From a checkpoint of a small transformer trained on Wikipedia: vocabulary 8192, tied embeddings.
Each number is 128 + 24 x the weight over its row's rms, rounded and kept within 0 to 255. Layers, rows and columns count from 0. Numbers have three digits each. The size before them is the row's rms in percent of the matrix's.

# down: layer 4 MLP down (transposed), 768x192, rms 0.246, rows 632-667, columns 0-191
# up: layer 4 MLP up, 768x192, rms 0.165, rows 633-668, columns 0-191
down632 108:101105118128112138138108137086115139119083142123124125161101162133155130129063170119153105119131135140120125167127134121122102120097167125091140118127139125115175159151115129118139111165078112152127136138126193101100130122128127105080116100149069131107146110123132092134123136118154130091092132169107176118124168111113111137166134126164112122121086136159136150180128132126108109155120104115109103117131122129115111138092143111087160112138125109125118119133078120131098157101090119111121113184165108130120103163134157165072162157115125125109098140104119092105104091128075128095
up633 093:124142109081137095133142151082058126110113075161184125153143114120127121139139142111149123115104111161150128122134100156136131160112120124098129165127126149133091057138146156141117109099163131120090126152100113118118128129140123123149162111103087131129124072154118170118067163134137133116167137116107122152065123157068100131118130100108101136109059127072119114129160128123124149145166113143130134137138135101121133135124120122163087153125149123142128130143121175156108127095133116112107133124123120138116131114139153170108103143136158152191121173126112121120120119154107135113
down633 088:122123112125114150159150120132106148121104153116082159091140160126089176157161148153108104101132129159156096141181113135143147130166128108128165136141142119102143145137196120133127114144098177139106128147154141115124133102116123147147135114098125100125118102125137092105130110113095085160115165114093086149190146103112161154131119129144106148149169144089167120149115127130229137145109126105105120072134150165101108146133138145087112127123128156148116149103140160134094156122111101079123143131140107137136131118184126138116125120166137129121131129110123112131131126111134142175
up634 111:117129134099167110074148141092140131087105102131142129147149147133102111112111146129150153135136142101114126076082161145112108178140113116121151179141160097141129131152134156161112150125180122116146105147132140084156131155120071170104103149130096143146155147162108168101116109169142130093105146120165109115158134148117125142146153135127103114100164080148156164145140162085123194131127109131114143084146091134135119121143131103128134131073124103117132116144134135147113140114104121067116079127130119114116113149127134115160133091138111113113100067112137157118148143131127161152
down634 114:113160120124077067121150141111135125114087091132101130145117139152160127152103130146128145169147159139147142113104126151155103154135107097165124136116138145119143136123113128163121117102117114135131102136128115127116157153076116112129131131129108081109147134130124144092133094133149137124091134145132091157145165116135094096151166109103117165090144088149127152076140093149137125057127123113139138145153143098128100162178126093101125185115154108148131153129126130093134086160182142143084097141133137101118114163146115130168113126082149092139107123125180120105131152105145162172
up635 094:140134151135124121144112141128146135094140134143089101134099178121153162123119144151159103168155122123107134179143095156175168130168119145151151091125151180127113116093113136122131106066098112142120151138140132152148133131134135100122130160137116112118106106140088143089143120121151121142118101162139159162129148135144112145118109109149137136136161144108109110135156077106136124128139136138146125127150117107105163075126154074124129172096120090141157144105117112080154152147143176100148120186102128099157144087098136161143143155105125093132156109096120105136202112121085120123
down635 095:139154119121107159125183125145148145138138118144131154140142096103108142151123118181138162119177097087143133115110111138136147132144118097136132145132135124139192107125177141121123108138147151123078148121097121087155094123125148096135122130083131133126095159093112136142110140109126148150123163082069134138129149134177096121127118100123165112145133106155128159120119083120139146145137056089075102135124133134133128133117108213123138096154117114128141154150101120116095136097112103091167122116139158129108162144179131120139133092135114098138119116138130110107170130084105158137
up636 107:129140137153120146163119095136129108103138101149129108119112074140103140141143138150094116087102132144114109134113141156151136099147142126141171130099143107181196144132114096133148144130128099104141075079126117085121112109148168103128101094146128129130146158135124114099116108134137105102118152141106093131139119210133158112100138135137222155146125155144136143082114136116135116136137146106132121133114128122135156142104133157118162116112097132144145158115149124123139156108108105152132112165107129143099128112179092095124085167127128136082128082087121089099139114163114121100
down636 109:129127117108158136161089117088129106056109145140109146129114102146114163118124150133155145121110141089112163129109124137187119150099153189147112078096155130107157111117145153162119099101145147110143145100143121105180128120150128167130137120108131116109129108108149091122135167158114149098124134104117119125090098129140120115097095130151116123173147140161201136129136109134108105108113123145104130128133126143140136134128134154109087131086146121157118150089113110127139120137086098140110184116161093128069147091119105134101057132148126140156129153141134151116107121132119178149
up637 079:099148138108126122141086106123128177109150144158159144129145062076152120174107111115137083135105102152097161095104124133105108117116119147088104100132145155144119149150106156115156165179131140131161129153117098096159143093112125140094105139157137176163143155173128127069148116157152139098135111121140130130114113100134125139137132121136133131162166116130131152092161142125138111074121114163099081135087123104128082143120118150119118129149125131144126142131146136145116123104127135114103137097160068151129051133136163112109122109155119120127110144097134157147177139127146159116
down637 088:139115142133119114113105141150109150130119120109128090104078158104133135131139138109147117142137119104131120148158161143143138122091176186093124128091125153140151157163120138180122158157131131081083120166121131143123102161161153125113146131106112156104129091106106127150135142118166121133080147170113122170126130109127137132136135133160148146125096155117139083118133163121116099109114133123178134126084121124110102163093092088137129136141130085104112074103157124106131137147113125142116124123085144124179190166115113119119208127128115113114118111123064161155132128128116149094
up638 086:190101167125163095098126114134104133106102159114107186100134119121142148117152156145144138118160111105148151163131180106132099110126103122119118091096133109113108153122102150149163155163096091136158082138108122126105105159136164115075112152127141134173106118120147122118097090119122126131147100144136114107082158127140137091094154121167142130137150043102104112127124129127131122118069141125139129119166127095106115196097130090140134102116106145136121141148170160135113105104155097155106113113093102124101152129134110134109137156133136112147125104139136123121105087125130161132
down638 087:145138093139128126136111099111158085124118163148137122149188118136165146130095138135083169119147158137148074118130152111113184100116127138141118125101143129112129091121116102129149112136106142131155155152105168115135138140135122119091143114119185127126155086093140097110150114114098160120118144159149122105141154144132125132123174132146091133110109140110166141178135092128102146177147134125163103126124115106157127120143125094122130119117150080122099141127130133152097167093143103170109134086124114144132126161124096136124096137061123162106128225149117139135117122089106105106
up639 107:107160162167123119148131108107091184107121139124152105136144148148114099141164162136164112109118152124109112120102103126135111129131105089156163126135141157118120085100115103144109104079130081128136111114091137139125120109157145122137096129121157127099098081154137135157119116115175108139109123113134123134136134134145111110094146160118153137032097115115084136143153136155114094126128135147117150117146115123103129109116126139147122147099145147125141172132114125114109141107067142121137169174097080135160134139086108174132111138180093149120139137134090122158190133134080155127
down639 109:071125144130094109114122107126147146124122100120135151107145200145145150115131111082129109107124140144144105140128142135106125124116095148155118126095166154115164154156115165105137148157086105127166098165123134125098104181116137161156143098130130144154162138114143091112130120161109129110152135184107120153085114134128106131148137142138119091149112154145138162146097087151106103144121125161124132214130182126119136101117140127153119125115116102119125119076180120126068119127106147166101180142084134122162144129174108123138120125131116091128147132116145091153149129126108122113
up640 112:150113136134133159137114092135100119100133114121109182140120126138155102121049130122077139124125117119089110151117138153120135102150150122170137178132152116155161132098121140088123112148129122119129071115152143131118136129110164106124128087144129145106104162123153119111143068166087138103155138157123122142117086143138115115095135118128126162130124136127143154140154151104140124137113113159160163150158149123127126136064161127131137138100112127142168189088096054146139139102135127160141075135144147120115087117137118098146107167102109138105143092126134142128106122134074144090
down640 105:138141104136095147150099134145098137147118126126115123105124143116116111114129088113128122179126128134114148102112107123125133113135164110162163099146119155101120130164129131090125133168093158146152179127159112125082159107122183154141115141142120100106127095132182115083117139100094139106109157116112153133110141112124130085153080121139090128165151101100188158148120096112172099121143088164073156095150122163122113129122131190095148128105106113121145138128118125136145122129118126112127120116151083137097154153125101136086114163121127137164136059101134142119100136101113124172
up641 106:102103106111088112120132119119159188178154132116134102090142104146140084102152145131113139132159105136157133167107168146131119134150161162180128140070103132151121142122113150131117146119146164147084114132126150089123113100127083106129111107130160144119107128126129123107104142195109121113120106129163138168091103149142144141123114109130125096125142167131163076095124117114148130125132121120116107109130135113121075177089126129096139099152165087164129121130132113071134145109121112129069158138157113131130139123142110165134166101148100118147151130134127163141124151128153110063
down641 104:138151156122179157098123116089094177094146116147157154099151111158140130133170087100122105085150103142100106090139143141141151136120142149095138166147119116136141118100124108109092125107146147161145124131132132121146104087140149138117170145173128154087103149144130117118179117165093147162110123086121111130171151170111089126141109113136143126126106125118088173083116118117131091137156124175129141122176112115099096149095136102138174125135115147094134130110133125089167149151128149091121068129111141147119127098108096117157146152128132152137142137155173140136124089121092120122
up642 114:111117128104125124121166150156135141110127095161123139116125158097152079136125101131148144110108118137141121104138121083132130107121103084146125118139123140105116117170102134178146132125128117109143175147104178127105159102129136138069148119161121138151129112129129117095165122177099143107102073117208163120115143103109145102080186136144126087120139175111128085153162127116113122154138178154152147137108157140121100097128186114150122108115141151122173111128129161146136116143129117117101149137154133102125127144115123178096145150122158125171110135113144168109139145127076129120
down642 109:121129147139065127140141158100152142122100111147128154094129165121141123088138109122149136139144132109182133160146123057123105125130129148146123096142126138107159189126140163101103147128135157126121161104130071110142115133131157123153123122142124132099114094112081131102105144093130152126157100104138113138113164168135112130135206100133156120151099145166129136105120130119118101175157110161108150117112136129122152136131150151084127174139106106156091172119148147127120090127115120104087112136123121146135146141087176093197130167126126112141142152118115140126115134118123153182
up643 092:108143172139122106105128096144142139071092136124143105158110105154114115145128180171064126112115129090140126124085134177164135096152115130118168160100095093115119160169144113134124124139115118080109065149112096121128093123053151129151126136115119158101112164127110127140110138154120150152099133141146115146145131107136156126126117121122165086112124164071136090098103120140124148119185096108177123132141107115132142162104153126126146103104140121139123111151134135170131100151131112131153148138111090118112109118139103179138101112166104127139155135082118111149136119128114147119
down643 092:124135170159143149157134179101099120145148113119136090084122138123120126157105090150113111154142158147130137143127135135122152125142094102115125139150148104136157108096157114144101081167125126182106167153107128112078095118097137122120143163122180141105130095135132096134085160147123170132104072155110141100168127157157149152104121154132105098118160145136155124152138126171123123154126168090131098117145128132129142143130130128074158160146162144139144130138114129155132098137116121062166106128118156114213121125103151098116111118149133133145162111165145154140140114110120119110
up644 116:105122099147089122140105149158108158177112136119124145111155097152091092131127147108109153113130137074088179100111156141101136135139117119149146105130112176114124120109148105141115097145123141150127117131102162128142114165120070120151125119133146136155156117110148135113141099132133158083082107112166103150097089157134084132105144115116139142104140141070132138152105102135089123134153117111138106119110107169117103136114182129155174149068124132120109128135169156153130070109093135124144137127139150141127136103112146133060139073119092100105140126130134119100126139147150095161
down644 115:157125101139169109148129137109134136090180115107112155110135098129149196178127139128132119110167079122111159085087125117138176141140157125159119129103118136148112155121087141134110115142129129163130148111127142148160121147122140113143117092152163088095180102100163134150137160153149108193113179135109118132124169179121125103098115110113121137124138159137151135149154136123135095115148166187111111099168106145117092108113132122140130116124152086124145133112180136145125140126121145118137137122144140123150107124133119152103090138135076149148142140186118117114106101179154108138
up645 117:109101082161128142099138164145148131121117116088192116119145149126100112187130132075141089168134140053121094146152119134135133128137136108137164139119103081110142115114103162155110155127138088166128138141130142129100115116122123129136144150110126120123099118188160161133090147110131150141126113185184159108122147173140131136135155162099153118143130135122076100120139119175132105139118118159144141111105104106095098162145148130140095136153138148117131121155140123130141167097105131110160118137116105150105130134130108130068088136178136084132103127125114109138088120137131160128
down645 112:125128146188137141134108074116151119146120123104096122151153150137077131143126130109137085153175096164136163122129110155119072139138113148097123069145148129135128124094102164169092118178159123144120134121093143091097111139137140108124164111129171176120179112157151090138081137156144153115098124157103131103125117104107115117105107147104168130124108140121121138147135147153145125114123107116138121140128134169085143147133127150124138156139121132123136078094163129179127138077153153136135125128125115139125175152158149131086109141158171141107136122147144098123180114079120126132
up646 099:097128145097131147131109136130123133095120117113127175119118131112128136146135125160110112105108075106141147111107163096110147134114146114109121107135136142146136150147110084154134175142158115170107137130128123087099101140159126150129152119143130106111129127189142123123128144123117139117113161127133205122134158129137128121142144148089112122131154072134104128131102143167117111093161085140122138122095177177105117139143163093099124109114147145117126171127115063155151118139117178115110137159143093144123119138148149142147187146162095145113133184116154202144122169098154122162
down646 099:085124136093126139148103126102107105090079168116126114114148117113081099081107142119125169117124143128173095169112114128079129101131188151089147109143131102121151128095139122139126112098111117129124111175086082086131147117123099093151123163110136126113176109121128108133122153135111119158108128166140141121158127116131094144149130115162088096119125168135177114176135125117153131111144078107079124139148158114109148131148128145129148154099131136152140143119148129148119119138118124140150179150129117120095129141091168163161098125134099147118104120190144161148100125141144150172
up647 113:113141124142088117090135140130148154143175125154133114172093117130124083122075139125166179102136131083097139131111117112144125136148133118151115141119163108150127099120131113123117131150151037108109130111153122121114115110122141154150125146119120112165113146136026145128112208135109098109088121129148150158121095129147159131129125131131131142123148130102117098129118114203120126128127122160123147111154144169125103132121148157141119135120109120125085117160111134091106158145101166101098129130120157141114127101144088144132145136146142114112120093098086118116103112093155152150
down647 111:130078092102129109110144140103168126123154128135138159137136133123141118136087152128108109178139128118144140114144134122128125139126121112093116124150165111130141143100101099091107061132150142133116149118162114117128109134151117174163130098119130102158136110145109172146174160182132107111098076151085172127138144108124190112146151129125122111124168142145113115122134092158125144094136084102138169131147121113143123121130114144140150155116162094115080103125157099063142146147131115124154124074143132150154082129153150110109094122100135142186120167144112125105173107109136130158
up648 098:187120119133146126163161114128125138121127075123106160140111133130172109134122108115091124155123095119160126169117130158124089124129109120120125116135106105102131100144134123107125138130084160095103119112173150145117170116104135093134128083144109116109124092127146138155158179135121114157108098127123126119110136088129108154122120117148157121077124167112131152114156120120112167163175126139149107147185151120143130139098146138128111147105153116113159091112125164078155149130143182124138125125096135107106124136104120110116125125156110141114095031064127146183119143100109141135
down648 097:102167126133078106113146147120114162115072129140119162080151122129129163157124128116146138087150138108132138056188150109140143128149168170103151144138139130125130158149143158127140106113140143071093154119087108147114093104104112126142140100112101154139088124154103168135090089168143105111106138110146141107110139135134093124103174149128087097171129074122129147135156130147126102098138083147121135136126118112122136157139094094147129096121167130124080144133136135156144138111120129112147163145177155166115133105151149108090108117141154107141122144103104127129096123127093115115
up649 110:146131093109126156107128165144112134103135160133114103097091105113142127133131153118120111125121082151141087149123177150130127128160109146146103109146159158172127158125123062115129128123098116152105137115149138112114103126153132171129177152093113109142125127148142041108113115084071134129096136181138127122113140115095161139095143186157145178101158141127133079133160115133134138097135141124112130148078107168130120142131146133204112151138114143113096151113139082111136142117118126156125123082113113104140123165142129141133117105122140134135136152125142179116110135164146114113
down649 106:078133106147176167156109096150127127108151088130150140148150168150103106129127149155082117133132118119131102114161150075128106121159122119096108153094140138159155142172131158150112120144139145120100103130095137129145126147092089110166149105137154142139135074139149125133116141118174166100132150165147063145110116135137177148066195139148148125103091129127108129136095111130164157143138154129124157143148160172115101116138132126132128115112102107117173121155109155141140130129136096165148080135145143080108118116149121125130099165134128123106109159140137099084138152124124142108
up650 087:147122118145140134167118121104111125122106113091127095094138128107156099148144118091133148143146180151104105110146174080104132140123106106130150118174145096133104141146123104141067139121127104118090100097159183145097076119127124153059143153091139111129144115080151156131126133163094118139116131192112120114111125101136124109166138106143134139135112072140137142135132146139123191114130108146137101097152101164106100109141121145154150104158119101121141129129130141152134132152139123155109104130090136079124104142189117109129134128150099089106128111124143165106099147100171116129
down650 090:098116124143075125141090137112125080155093128134124139096165107131147084102130123126118062128151133125158131145183147151081137117109128140123124118099158137119169124133106108102133111168118156119068111182111156121082089124120152153113097158112168155094121152191134142178183100142161111110148123126141116155157141078128160125149143120101129139111133136117159102108093135135141169140129143125131123130124121130136129128123160097093134154150169106084092144156130149130141117094154126152085126126122153140129141112136113164116106172095131125126125128094130145092157119109131132103
up651 090:146140145145135107139126128136151141127146158101137093104123113136089140172148101123163122089138112083101159129123134130175155107157093115129103130142092109125130117124101091160100145138145131100141136181126128111121077106118176107094161123153132128132135085124132142154124116136102158159148178141105118128033117132072128116160137114104156143176113120119117167144133116115105102111149136141120129068153114131117143100103150162110119095122129118119161101121164136067113142126172109124133145176118104110114117153103088113116101147140125101128082129120125144132158138176109145128
down651 093:183189115148130129112096156158154144068122119122142154125125133161111141130149108108085093116159144132141101148145151137135147105108102098148125138157120140128126101113114132143144113136191121141125139120170122122118116093156160138108152119169139136138146120109151137096180077150101173137101117094111114155127158164156135127158142110094133151142136140138130134127110154103108109129152086139099119107137126147116107123153119151149114121141155168107116127125170149110131119120189133101137105174144157143165093144134134141151147101185168145147152078111161082082101151146111106144
up652 123:156143122145141104125127124109129134156136076157165185153150137150175145075140144139121105133156136128115168120134118115142087046112137117128153136154154127137108110167114108135090139149129129160112116149124119103178094136120127111137150107151132130100161156119145126127135119160154118145155132109131133160113146116135132125167133122148154116077089098143121096145095121113147113108092106115091116147129110074144120148108161152182178142106130080107087119078160162129120129110142124168136116141082105095135097147115144135107072121135124171142147136121130121114159110166151112109
down652 101:117121128105138120130137149126090091130158130124145139109135141126107130105159126109159138183121123133120144084109088119102115097130186071127126160149102112090102119144134138106162104157102165065143130069137116115112098161089147126159111158146134163094163090116118121131155142096106106170113137085099099171114140123102147127140163132125150136162112126139114143144118128100184101131111124147095147131110131115117141106132143094123114149159139118140106109127116173136119116104143080158137092090132095118111119125099168133125156123135116134163151096177119116124116138096166154189
up653 090:122171110071109146133168140157164153101120143093161133147141105153113108139054157106119143138127131114129107158114118173152107155122131136142138146085061130143122115117133139167123153139091122140102119085111143147113106131140127197138125109105116156090110102160172104160118134161124156135103095138166110128118164147136134127138106126147110109068125122095131153082107179102099105114145121157128151141129147142147143102121171136123141117128123118097138112167102133118162163135127175114164152143146082104120121124100117121110130127137148149174137131101113108089110118117143110088
down653 094:102147129126117176094086109104151186111161139111085144119147113139219141138154131132165125131118087113113150116108074134136098140150160107134106098113137139137157127132129136160146118115133152141173090152169147160146132111149133161132147153100112154106092103120103133133172132132084120098121198124114113137119136136110114112149119152137135109116112132144145114093133108178150079169142131145115122129107128131133096116139169097139113146098124084119087203126118097131114122128164151121124125123119105117082118111139111139113090139105115147125132131136145150151125083097125121091
up654 100:175143137131117160133127148142113116092149056150150144168121110138152083162121097096079161103119136121123108167113148136111132112153115122085096115171129124164145092149152164122141110151104116102135153115138099090110098165144097139134142118096110144084148113160158170127130146177113135128105107120138133117146133122128108145121127089137131129078171147121151164143120132116125147149111167165133154098133133127113113136136122087109130139139133150152136155115091118153131101124162108179120161082140147106087143145124117114147130100104110105187098111099168149138125158090078128133
down654 099:115138146115134113140093144123066132127131157164146142166140143158086082167128155154142092105084149145136132092165092158158100121087127079117107172123135174107086127159114128138107145139111161116142167155126111124146135122141122115182119165156092151124121117127144127122154172131085122110108175146129088141095133171153119119133115126117121111146137105101142132148108136135119098144108133124152130088163146120104136181143130103096144082126149113120107158106156162117104136108152158109117111134130146108132115106152125189146172141134152144164106175129145164114124106119093111139
up655 111:129131162075120126148148153136081120132108066111113155100127107129122119137090122145109137138102182143108106086124118134145151135146121120104204154120171146118089158099152118132145170142138111121146166104159153147082141153120110119135083101092130138148160132108098110109123128130113129139108139118127122099115091114154126134154140162156119079101147153122125137124102127118112125099156131125136089115168102140114106120101194122133122090103134090126173171124122170161119111126117195164103144169097118131115133134118155144111115130147118128140132091121165125153171115112134090136
down655 110:132125152125149155103083169117129113191155149125130148089136119139138092140138119159145145086142171132126111097109115135103139195136085118159084147141133100148141083170108141112128118154111147120141147095141100113150126120165142161093152123121156156156107130147116151134140175136128123110120142115140137119172113121121126104124136123176106129173149159136103137120180147166130142159189152103124118157135115164104122097165141103114122129183161118127135160158141134150080079095108134144157135165110132117083134160129124137109123143119169082102128123121167154141122134129139131141
up656 101:132141137119115124166153101130118148129128152139152119131125126084147133140104170131144132135125135088066136121101152094160089121149118089104173117111120141119097152135093107139113129112123129135120090113167148100068098110159136171120131121130170124158121090209069135119069129147092138112120080117112135150149112099156128133095156192127119109146116162096109138158118113116103148132138119155157144125165149152101132131113115144134135131122122069137134118111098143153139145130097109135089131107125164139114159119146125083173098112121110157106131138110143080090110142123110131120
down656 104:104152126161126120103102176144163136133153124106131128188135160150176170125169151151113148116119099112108135079152132132113115107123145149106118146144161122161141114136112133177112080112112127101095096119140149115106113117098133129080145128159109117138135166122117182109117146136127134114160126123133111146146123087129147121129181102127130119122110125135109096134083101118120096128098080146111132141124165133092127168108136139112109144097156129157118117137115141157144160155157169163140136125151167171114118070110090079142108124095146144092171107115159126107117183149138105168
up657 084:101169183124145130120126119153099106126111155102093113114141094087124143120116121144164090112096158118139135146108123121110118124145123121163140122134104101126092124131118112100133121121110173139134135150139114088106122092175150130114117087115131132137101127170116080110128124129154131151135141108135125110134149106149151160119127115135122122135164141141088133153095100187137127140169090118116097150070169114108103093048130172176136120162099121084140123134118125107129111134116139123128080156152126139133142123130142191160138127183132113155127136099113152146077145129122076084
down657 093:163109175135133130188114124116101153124108113098159106140052154131137148132107128129120142133132101136080170131125118118124149096148141181108094102109139151124175161131152107145103125106112130128075118104118087089136132145117110135116139099112117125102133079123145133093106122119105096090115126139124112118114119153161099098125100109165164138163109115111148122107119155120117149129112154110147146142163130135115141093131135148124152113148086137149130103156125123124091070135131126165142144133153107115145181110106125115106142147108057063084129137162147130164114134103146109169
up658 105:115157131127149119134073125100110096153110113137092079141150134130123165142117115118107128133130135043152127106122137125131134131157108163061133136102126114096139143126108117121159137137145120141127072142094126148159138105149127125143122074075083107095149142142135144143146151126122116113101124137127148130120153106128165116122114132153087154110128143132129152095114138165145160087086132133131128107101087152121122155129151124132114138142139129099163104139182143143105146165104091187116115149124130134112131154110105131142136085166088132139128114169113170121174100109109135050
down658 102:142132125161108125101146124132158147127086157134164127129121177182136122119119165122120164156071156135111141140177145131126107090133129149140097172161146101117132132140173157163123113108141144097133144126129111125133139121128144124095135112135135097087091159091120138105143069160119137095180143128151138139125149144154133149108116137132151161134118094153129143157103091090128164095088086112126106141134088102115141115150066178133100112115094131145148142172089137118123133140125136126125136159167142118149136147124164082111118094172177137120127149143117139165124123164127099161
up659 119:129166122102144140106101106161135117139109064115157164122157120137078114108137144132130095134111125124146161123147106151141128121138131089146123137124083088155164114121197174129092111175167155133148160131116137129100133142104156107130147138119132116118116124106122084129098149124104123088109097161142119108108114126144126095143123081082131141151100133104120114132132124130105150121117152150107127135117124187120078152116027140119139146148161120132153126167144064126144143151150150133154126148140108113103134115108125120108157132144146133102138106123173120123160116117154124067
down659 115:076144117128138186169146147148105129102125121115110135127138161116105075109121083155184137125149116094148127130139140100137148122142095117128163126124154080172143137132126132126104150127137113132100115126121147140106061125161128126117130094092116148103141061116166163097180095144145125136112082142117149085119107127114107132109149137150107078112134126105133118090134118118107149107127147110123135129098152107165125134121121172081120081101092128101111129144125104142119129128144111160147103142157170138134142117118130119117089157151118080132125094082152110151089166128134172154
up660 101:129147097090114151147187133145127137114129140106115114148079110102117115128088146120157097129141127134093151140138134173136132126144135142154159106141109115130152120139122148097071147133119149069122112105172137103140113162130156141154100105163153095149153125108140128116107138125129149129132113098134140112109132147065154127158104095123108120158149164098158142127139181115105129126166098157156115092161181113137132125061147111167095145147109146150164145103132106138152097101119104108126066118153150137174109115144144133107133116166108125123149112076128114104097181107133119124
down660 100:144124109078120096143187154085131116105136153115124125144073145144142089118117151141120136087126135137128173131121139153132139151087128150090177144109139129153116137100094141138029132112138125080092110110100151144131130115112129108154122149114125137147111136129086166133163090139151147136116152084134132095109125101102116157078136107146118142114119125136143153085168149104099140113113134128161078117132147122155121150120148110141126133103131181123162145155153080103139107151143093141146125120129172126175115089123131125181143098145102128109124174106126131123143121107130138119
up661 113:098111132108108128150103127116137144121132118081139185093047127124067141141161141140127148161147125114159082165065112141157153134131110110158101142086132143112133129146146128143115192139144073175118152098148135123088093114121148087121135123134124077105129152134107121139100133119137152092128133191102121118093167129134086096093145139138164116120113098115105101155131132114106134151144133153160101149122140123108131111149117112133143163081087116128119114150120138121127158099139153154141140132157108143107132152140115152138090151108142159100132086113116144159126112149149148126
down661 108:078130174131157135096131122096140118131115150134148086124102156106143113148134106149138142161140152123144133122135178141125131102128107121083120159091129147148117137110134135111139163134107101167124168130139138120110106140147128141159133160132122088116106108148135107117118095159123124111068100159124151135155143156089112143111129186126144091111159118181138155142115160100096121109149176157136120157125135143116160126152112098116160144155145100093124155099101124152098080157131177165158160117144101130094139146127091170111171145173133155136108114112173152118190121101102125121
up662 103:109092158145142138144167137098125149142121153113144130115136129122135114125086135106134116137149101095113139116133124104127122126131133122132141144142103128124119158144134135149134109106146159138170143112142089152143143093144124126103195141141111116145124098128086155165108129126167097089042120115144134122090116124172103177109123158119125160166143149133151081131127103179149108120112161141147131129196170166115133118131129105141108154103150090151140076159112118161133069121117138094136161130120121093155132131129103131083143134101189158110141105122120143115176125113083101130
down662 102:153172146154091127117169120133119117093070126170126100111164105170141147133154122088132170088117124113123062153172105118138145123143149131143128107136079140087138106159127141107155117130126115098123129111139129091101099158113121058131121161114119161108106071129109124088146140147110159195123102115127125116095144116108131135145140122117095133154109172133085152096176120138101144117126133108120135086143107134140108111099137113142143136062135123133129117118102121097112102086132161153082157155121116132095152114154137131131123070146124133121110138140102124120135133136134105110
up663 097:098137135130100170127093131133133094164144110114159134153083138114142189144164140135133123127072165105155176105121108131140141165145145128121119171117129071163109151129136093121143139128141129125149141118120137157117136111154137106100134095125127119113123135106133102112145143086153153052129141123098159153111116135114164153139142178119115102138138107130143123116113118118079139085133154143102104105128142110153121156143141124120126170115161129131186161098123109118094137088103115137149128132116144102109065127137103095153128142090130059137161086121157175131111155151104128149
down663 092:128108141144158135139096142159148166087151183126140129131165124123117119114094157130091101108143139106120154107113110147127116098098136107131142145118119108155187106158142141162115113105110168120137155152113124097144125109096146126174116106154110091124130105107164105151127126112121104180102139149126121102143132131113101129154126113131142135080082148156159099156111145080140118140107083146125166111149158118125065079102154177116172140088098096151152158119129169151091143124087105140160119162116074156134125128117093137128123126145146119158131125140090131129120103112131164163
up664 100:167096132101181127112125125166131077123152143132148189130175126137151145105145105147109109120120137138164104151140129099119162138116104192132137105110138147107149125095126091163164124132119122109117132146147173148157140131150121105123148071142148120117130133169139144077082132102136139135109186141079128110103122111144174096149095131154107124137172132134114123067136122094152123109133149158197151102144111139122113129159117139133117110165135111129107124105138142095111089140147121145134098162103125093112123113103153131126120138130084149131101121077119137104111087132113153105
down664 100:125099131126124119151137142134144158112176114097085142170159151135137135090115112086162112113148116080164113099102105155129140147111153138136160120138111095107076150111147106112137129120141139137132092135129143114136149130127112151151134137150180159156159119121165156164121124088116137123114148113143174119138143112150134146116133129162080112141168152123141144129112192126071118098119116136185104157153118106176120135151128133134195162122180106164151130151111122142114122146157150159135154129111094117085135160077136156089158120105138132128130156138110094123127163154163118137
up665 083:139133070140133097127073159094150132110126099097127148105116085098164106125101161084121138123124121139113154160112148107111141150126139123119152114126097129125158113128141089113134119165128134145149135123128144143127146129130119144140119114166138122179150115135145135139104073128146120110143135095095141111143160125179165143176132095130155095140141139109119143140112107117127118160166130144085145106099155125173095122085085136132126154131069134093102136110140158122147121130158182129117111150085117102117084166152123131147111141180155125153163048090134111148136171133135137145
down665 076:128136122165081178086098104152103190108132114115144106103160161152095132140102105130116113127129100112114152071124110177133149094084117126189132124164080156113149099123136100137132113124104153126110190123123098125119110138105176129111134107190110099123133126115119131138163148152083142150086136116132115133088145123102094125147136117167129159080090090111143134121096130157100130109144099116125111114120099150131110136126123132116135153090120138105152148147118113133129123134145155122171116130153113122132123111162099143098105102137134114125093129113161103130071105133076103123
up666 096:166168153146110179103111095108133112096105152131143171099162116143156132129134109111096128156117129096092110150118138123128090091114139155121122076151148093126142102195097130090131145129134141098124111112136137153147099106142143122112106125122132111120112161104122117146119101120094162152102144084200200145132122120120122152134122154133124132100141072127130153110165134130093123089138100122117126099108124111132147125066109107117141132141123120153181122097122114144138135121133151116159165138161140118108054139151134086116115172128111124122130124104149097170142131115162107120
down666 096:097124127115104113144129142091134123147172126130134177109127103126165122101165169131147156127134147088121075121166133149125086137111145137165170154138137172110105186125117149093125164139148085125133138138113126172124169125133148134094137112145123173056130109152162116136120134146121135143142141131124109117096096146118137101109157187175115126156102138128186115114116139111166129157131087133100109164115164128113121123147128132121135111137161111097141111128100099136099116136090090053092135121167100121114125134148162135157139135092128139115123139126103099106143115154133167118
up667 112:120160106112154134116147145141139105125118118164131137157116102157090151158150126135101130127116083126075146132172138083128090104126129172131133173123121125142111160136142115181109150142119162132151112116099103149141141118119121125113115113106115095138156126141145155131099126156147091106114160117104121146146123137145096143172102128046107126138107123127141149122109112189123131120156088114137128162153160129153125133158118130159081151052134078164165112082147086161136138125121106182115108166167114111147134164136107127145127124114122165090136118137154107136121132154107145101
down667 100:155112122126059117148084152080111100111164135102094100148128105154126100101130116150120131112143141140120175155133160145142150093106134122115159143158120140098126118108076140131108081117123112135143129110115144133107119168106132131124108134121136096105195123141099147111116179107153113115115091190134110110150150123123126125160130104109110107107149154137145125196125105132154116158108139135156171130104161127158160146105149117153139127159139092139122114155105094134135123177147153095122160098116082115132131143121187158113123164081115131147116134148155110127154142168100149098
up668 088:132132119132157116141098144135122143113151126146105102126119129134100112115169132151102080125125131079178167099144130118131104116100090087150194140127136124150118168123136122105114117118094063124092094152137139144141151129152063114130104139135138093107084120112143111122082152116121155161075117141124105133129134119169133119082124117132136082123147155079103129137149100157110099073142122119153108107117113107079145128123083161131141129133148079150139138131114104115126135040140115139165146132115101128117111114165144123125129154144135124136133101111132153160107133158126165148